Weights of a small transformer language model.
Size: 6 heads of 64, vocabulary 2048, 33.1M parameters.
Training: a variant of Adam for these matrices, 704M tokens, 10738 steps.
Each number is 200 + 20 x the weight over its row's rms, rounded and kept within 0 to 999. Layers, rows and columns count from 0. The size before them is the row's rms in percent of the matrix's.

# layer 7 MLP up, 1152x384, rms 0.114, rows 287-320, columns 240-287
097,210,219,200,173,211,204,228,188,176,200,235,227,222,252,180,202,235,179,228,216,218,201,184,231,217,192,193,204,205,185,230,182,186,172,215,210,154,169,184,225,179,219,153,204,186,183,188,187
103,188,210,165,182,188,183,187,214,184,173,204,179,173,190,211,172,162,223,176,221,238,221,189,177,209,227,205,195,175,213,219,193,219,214,233,172,238,238,175,218,214,189,229,206,212,205,221,204
100,201,213,185,204,179,200,179,207,214,199,178,198,194,193,141,204,220,186,210,197,240,217,221,240,192,192,228,196,193,214,173,175,190,233,170,217,217,161,209,192,211,195,230,208,229,203,208,218
102,219,193,220,207,187,217,213,181,228,229,197,201,230,188,210,215,199,218,188,188,171,204,182,219,163,203,205,188,226,214,199,202,224,147,208,186,207,177,210,176,167,221,186,214,208,169,185,222
100,199,211,173,195,172,207,189,200,146,182,228,219,197,182,158,209,214,208,184,224,183,220,209,197,199,204,243,229,161,188,185,211,198,216,181,186,183,267,209,218,185,220,193,231,248,186,179,193
106,193,226,200,202,236,204,185,205,217,202,189,203,196,201,221,213,236,219,199,245,199,214,212,248,186,244,176,181,211,221,154,170,176,178,181,197,186,214,181,198,181,189,183,187,208,181,210,273
103,228,178,206,206,216,188,230,230,236,145,195,168,212,209,201,186,230,195,230,222,204,219,209,185,173,201,175,238,215,232,175,172,211,155,215,231,213,231,192,217,170,213,184,170,194,242,218,189
104,212,188,160,155,200,189,196,186,180,204,234,175,168,210,196,225,181,237,225,192,188,221,162,187,166,190,248,210,182,220,222,163,203,174,212,199,212,208,196,217,167,204,233,201,211,189,202,193
096,220,180,163,189,194,189,196,251,178,198,233,202,235,203,175,192,232,160,179,186,195,214,200,212,200,201,202,207,165,224,196,192,194,199,248,208,200,215,224,178,214,239,200,192,196,197,166,179
107,224,236,173,211,226,220,215,172,233,198,190,181,213,190,220,187,210,197,204,213,207,198,223,207,200,209,197,218,200,209,205,198,194,233,205,191,216,199,200,193,160,209,198,212,210,204,153,186
102,203,191,187,162,206,173,221,188,178,187,177,191,226,234,203,255,203,205,181,188,225,181,209,191,143,215,187,200,236,190,191,213,198,204,181,211,213,208,186,218,236,193,173,182,206,233,185,184
106,205,219,174,216,198,221,196,197,182,218,187,169,181,217,167,206,230,214,168,183,181,173,216,201,207,214,230,204,230,195,167,192,152,169,180,208,169,194,202,213,187,233,202,190,193,213,199,172
099,212,178,178,201,194,202,199,178,197,194,207,206,242,209,189,238,198,190,207,210,171,185,213,233,212,229,183,183,230,214,159,161,230,203,186,198,192,186,178,175,187,222,159,206,209,196,179,210
108,206,196,183,205,241,227,222,209,197,226,178,169,207,203,205,206,218,212,218,186,172,209,204,200,214,211,184,197,195,214,191,179,190,202,217,181,215,220,195,243,192,240,208,248,196,241,174,230
104,173,198,212,186,193,187,158,205,227,205,199,192,204,211,198,220,225,200,207,227,182,188,180,214,200,196,213,201,232,232,192,218,200,208,227,209,185,214,144,216,208,201,222,223,208,257,170,160
098,181,193,207,216,212,214,168,200,181,187,212,195,206,199,216,220,184,204,226,196,197,197,166,194,190,190,214,195,219,212,211,231,230,222,170,207,223,214,209,229,201,241,183,228,194,203,183,191
100,190,195,237,193,180,162,184,236,234,174,216,168,219,235,190,189,219,207,212,199,198,196,200,195,153,215,182,163,190,223,194,200,219,188,206,138,239,199,198,173,214,204,188,173,161,187,172,222
092,199,193,190,178,190,233,182,187,222,213,198,161,184,232,204,238,220,214,180,221,208,221,193,153,207,205,221,224,203,187,175,204,210,191,231,165,224,202,183,239,203,181,198,224,198,181,193,214
104,205,186,161,220,210,235,221,192,183,205,225,163,198,203,208,209,205,218,207,210,186,210,212,223,172,242,204,210,182,194,162,223,159,169,206,180,198,211,207,202,163,223,190,196,193,195,163,176
095,196,178,217,191,198,161,204,203,195,184,160,215,186,205,205,216,228,204,151,178,163,206,172,201,227,168,212,179,237,201,209,185,208,201,187,194,191,214,196,220,167,192,178,193,200,228,163,230
092,212,200,184,225,197,204,170,216,211,170,201,202,173,187,195,178,182,190,224,201,217,218,212,210,200,201,174,194,198,225,192,235,205,190,212,175,196,204,177,207,163,212,215,205,192,201,200,177
104,236,177,209,197,200,168,160,211,219,180,182,169,205,213,195,211,204,188,220,206,156,155,169,216,186,199,204,222,246,236,220,175,193,180,212,202,224,220,188,178,221,212,220,236,217,192,201,181
101,204,210,214,182,179,191,173,192,194,148,212,216,203,182,178,222,201,232,203,237,227,186,172,209,193,178,210,204,190,239,192,192,217,217,180,161,193,196,184,243,198,185,181,177,220,219,208,174
096,206,201,196,197,183,188,210,201,186,183,200,188,205,235,177,228,251,208,166,207,215,194,207,174,207,216,240,180,184,224,188,187,214,233,223,174,165,223,193,217,210,207,209,193,229,192,203,224
094,212,194,184,220,199,200,200,211,240,184,190,224,224,219,169,210,245,201,182,222,217,208,220,210,198,191,196,207,169,216,207,198,187,188,244,181,196,198,206,190,158,237,196,205,188,209,184,202
096,216,226,221,204,160,195,189,182,209,198,194,207,206,230,204,203,203,211,173,223,207,230,164,196,202,191,196,208,191,185,210,190,213,227,244,210,156,205,184,187,176,225,186,211,217,222,172,179
102,187,190,159,182,159,214,185,192,200,155,204,195,238,183,177,218,185,198,227,186,218,188,174,200,188,230,230,191,199,203,186,202,213,207,201,193,206,202,160,196,228,225,165,191,211,221,175,196
090,185,167,168,192,207,223,183,199,217,186,207,200,208,209,186,175,200,182,168,203,180,208,170,213,215,227,182,186,204,225,179,211,187,204,206,194,182,224,227,213,162,192,199,193,177,213,166,177
098,139,190,189,180,198,179,198,170,199,192,198,220,194,231,213,231,208,203,190,228,192,230,199,175,197,208,193,194,226,216,182,179,190,223,196,152,199,203,214,213,180,203,210,207,168,195,204,204
105,192,223,201,178,215,172,210,193,238,181,176,192,220,240,165,183,184,203,184,217,184,226,219,182,177,212,200,255,207,241,177,221,207,192,194,189,203,207,192,221,180,217,217,255,210,182,209,222
104,190,216,212,195,211,164,238,197,237,224,231,154,216,165,175,172,209,188,223,206,178,176,202,212,199,204,195,182,208,208,151,199,188,205,192,207,202,221,171,217,226,203,215,220,179,165,228,193
100,219,240,213,194,193,165,201,218,223,224,194,210,180,203,214,208,193,204,167,187,188,196,199,177,192,187,193,161,169,236,194,226,215,218,204,226,200,203,203,238,193,183,186,189,189,210,217,226
101,203,206,214,186,248,175,197,218,215,172,202,226,218,227,188,196,207,195,208,204,199,210,219,257,209,237,209,218,193,196,165,180,201,229,208,182,205,195,208,211,203,202,179,187,201,238,241,221
096,192,183,217,175,184,188,194,169,191,205,238,193,222,241,173,219,257,213,166,233,162,214,245,205,199,222,201,198,207,197,204,179,157,190,186,211,169,187,186,206,198,213,173,187,213,215,208,193
# layer 7 MLP down (transposed), 1152x384, rms 0.0996, rows 287-320, columns 240-287
097,206,226,210,215,231,204,218,220,195,193,204,210,177,196,176,197,198,192,176,204,193,203,221,214,172,192,174,213,182,164,220,207,172,192,170,205,177,166,179,200,207,221,223,222,206,198,207,204
105,207,209,186,193,190,199,192,200,226,190,236,200,243,234,195,224,228,198,193,205,172,197,243,207,165,201,181,189,189,171,203,194,193,184,171,188,187,164,216,194,187,148,237,207,203,204,181,197
100,215,203,208,147,139,150,185,204,196,180,220,196,219,186,193,189,219,204,209,210,177,167,169,197,203,189,211,204,224,197,253,202,198,214,248,205,201,177,229,230,236,207,165,194,178,192,227,200
103,213,189,197,189,203,177,203,177,197,209,171,218,197,177,180,211,166,185,210,178,251,222,189,215,236,223,223,216,206,215,197,194,191,214,189,200,168,193,193,194,187,194,229,196,211,188,211,198
101,214,191,228,192,188,236,195,184,213,198,199,187,193,203,200,198,202,205,162,206,228,198,202,197,206,217,198,175,204,170,200,203,187,160,201,216,180,197,194,172,200,193,207,208,217,254,188,207
103,233,203,187,163,200,202,237,230,199,142,194,204,204,229,188,157,196,198,203,226,177,152,187,195,236,199,167,177,182,208,168,225,196,170,212,234,218,181,237,221,195,217,190,201,187,195,213,210
101,174,213,191,201,188,212,208,168,173,239,180,235,180,184,206,172,216,184,192,195,171,200,221,209,199,211,166,184,198,218,224,207,205,202,151,183,205,187,147,209,227,197,207,190,192,174,211,193
104,198,182,219,245,215,210,193,206,191,213,210,189,208,204,180,208,163,209,172,209,227,181,192,199,204,197,173,187,218,182,195,180,173,204,201,183,247,179,202,184,229,170,200,172,179,166,187,200
098,219,174,176,178,170,166,210,215,174,210,221,207,184,190,196,178,201,192,208,210,222,183,179,171,201,214,195,216,178,202,183,198,197,198,241,220,224,218,186,233,221,202,186,236,207,204,241,230
102,206,194,176,214,188,197,221,214,196,188,198,160,198,197,203,207,213,217,170,237,205,189,201,216,196,206,191,221,228,189,195,180,182,206,218,198,190,210,191,182,194,192,209,186,209,186,202,178
101,196,182,219,188,171,195,199,196,191,206,227,163,229,170,202,205,191,209,176,242,200,185,210,217,159,179,194,159,222,194,186,213,210,197,195,189,191,200,211,192,200,209,213,190,209,175,187,239
106,166,216,186,197,200,215,201,196,205,184,224,212,168,192,209,215,164,185,182,170,205,182,207,167,208,206,195,248,206,200,200,176,237,186,198,201,194,211,209,215,205,194,215,200,193,198,222,191
101,185,226,198,193,240,218,198,183,191,193,205,167,171,201,175,213,173,203,205,157,215,207,178,191,223,196,204,238,190,201,186,187,220,214,190,185,212,213,183,203,204,212,169,187,220,222,202,164
102,177,194,197,196,167,182,204,187,216,171,215,214,183,199,213,183,182,188,163,225,169,201,178,210,173,164,168,160,179,185,201,171,225,221,197,186,195,238,242,216,217,169,214,182,198,201,240,188
102,203,245,220,179,210,180,190,216,217,207,178,196,167,190,210,200,193,203,181,210,171,200,185,215,220,197,201,206,177,217,211,199,178,195,218,207,197,206,213,231,191,201,200,190,245,205,220,200
100,224,192,167,186,194,178,209,181,214,209,211,208,189,188,220,219,230,153,190,194,182,199,190,209,172,214,228,179,204,189,189,196,239,189,208,202,172,178,204,154,258,211,185,207,197,188,171,206
097,187,188,228,204,171,216,155,200,234,190,201,206,213,208,179,211,220,231,214,215,196,202,222,234,194,209,176,191,181,222,179,197,180,218,184,170,218,173,197,217,203,203,198,211,207,204,215,216
094,203,209,207,181,213,203,173,216,202,233,200,187,185,160,199,169,209,167,200,174,192,198,207,174,166,237,209,218,205,179,197,213,200,208,210,209,185,179,199,214,181,189,233,188,163,224,185,218
103,172,203,199,226,182,211,166,216,216,196,206,218,234,219,160,184,192,239,226,194,190,162,227,195,214,192,193,200,219,206,188,193,175,208,159,178,186,237,194,213,180,198,195,213,197,203,196,191
096,188,192,211,143,191,155,202,203,184,213,218,219,191,180,178,212,218,225,207,183,190,201,224,201,202,189,182,213,192,166,204,175,201,197,192,187,176,200,208,188,201,217,227,231,191,234,223,191
094,174,183,209,228,196,207,187,210,194,188,183,218,230,193,203,206,175,240,199,181,160,204,179,222,196,194,205,229,160,213,221,218,148,222,210,192,197,187,184,193,228,176,198,202,204,191,219,187
103,178,219,174,209,214,165,231,209,199,196,206,243,166,202,219,170,184,194,212,197,159,175,187,197,176,204,178,200,210,148,198,220,191,196,176,231,204,196,209,210,222,186,171,181,177,183,157,179
103,230,181,209,196,212,230,224,216,210,195,200,161,200,220,171,182,215,206,179,226,198,203,185,197,176,183,204,198,197,199,206,175,208,192,201,165,191,195,213,201,205,221,198,239,177,228,188,207
099,227,207,187,204,201,238,215,191,201,221,210,180,194,230,205,201,223,190,193,163,181,192,201,191,213,237,193,184,184,215,200,205,225,185,227,194,198,184,194,203,196,216,194,202,194,172,200,187
094,246,192,204,201,172,211,191,216,221,169,222,189,162,216,222,208,245,192,216,202,176,182,199,187,221,224,179,207,207,186,177,210,187,204,219,186,171,207,225,187,176,225,184,206,212,159,190,222
097,162,226,217,212,198,218,209,207,245,212,201,166,208,201,197,202,177,221,195,197,211,187,141,197,164,208,186,206,165,204,188,225,196,167,223,189,207,191,192,218,202,169,195,195,201,230,184,172
101,217,159,174,223,205,234,173,220,192,255,217,173,198,198,219,190,153,179,198,187,232,196,209,205,243,225,226,232,168,197,225,171,190,215,249,205,223,209,209,205,204,206,176,219,165,208,195,199
092,175,217,198,182,206,205,146,188,183,194,200,216,170,169,216,215,211,179,196,207,208,204,227,204,177,184,209,200,199,179,203,221,199,174,215,205,153,208,221,211,195,199,238,155,158,176,191,178
098,195,183,206,201,198,184,226,205,192,202,198,200,186,197,189,215,183,173,217,172,176,201,177,188,193,229,198,190,194,229,189,209,249,200,190,211,231,202,147,174,175,222,222,215,226,207,208,199
101,198,222,201,199,224,252,208,189,208,202,194,201,193,186,212,194,229,221,171,204,207,204,181,187,202,190,229,211,211,222,187,212,206,207,188,180,175,219,176,171,231,209,208,198,194,165,180,177
101,200,215,244,221,207,190,231,216,187,163,208,216,173,182,202,205,201,205,204,175,182,183,203,223,231,199,199,165,161,201,208,207,169,226,198,172,193,214,182,206,203,197,190,214,153,201,204,209
099,219,199,219,184,209,201,215,215,229,181,191,189,201,203,235,202,232,229,192,179,207,176,207,165,197,186,234,197,207,161,191,171,215,201,199,199,201,231,159,199,195,157,196,218,181,177,200,167
100,209,218,217,188,203,172,154,176,185,192,206,191,190,201,170,185,190,187,217,164,210,193,219,183,225,205,211,230,190,202,206,199,186,197,209,192,199,196,189,180,202,187,221,197,209,152,228,177
096,194,172,180,210,155,186,208,210,171,189,169,198,181,191,177,208,209,196,198,181,214,208,208,239,180,196,222,187,209,203,184,176,209,192,187,177,190,207,210,199,171,229,185,205,167,197,195,200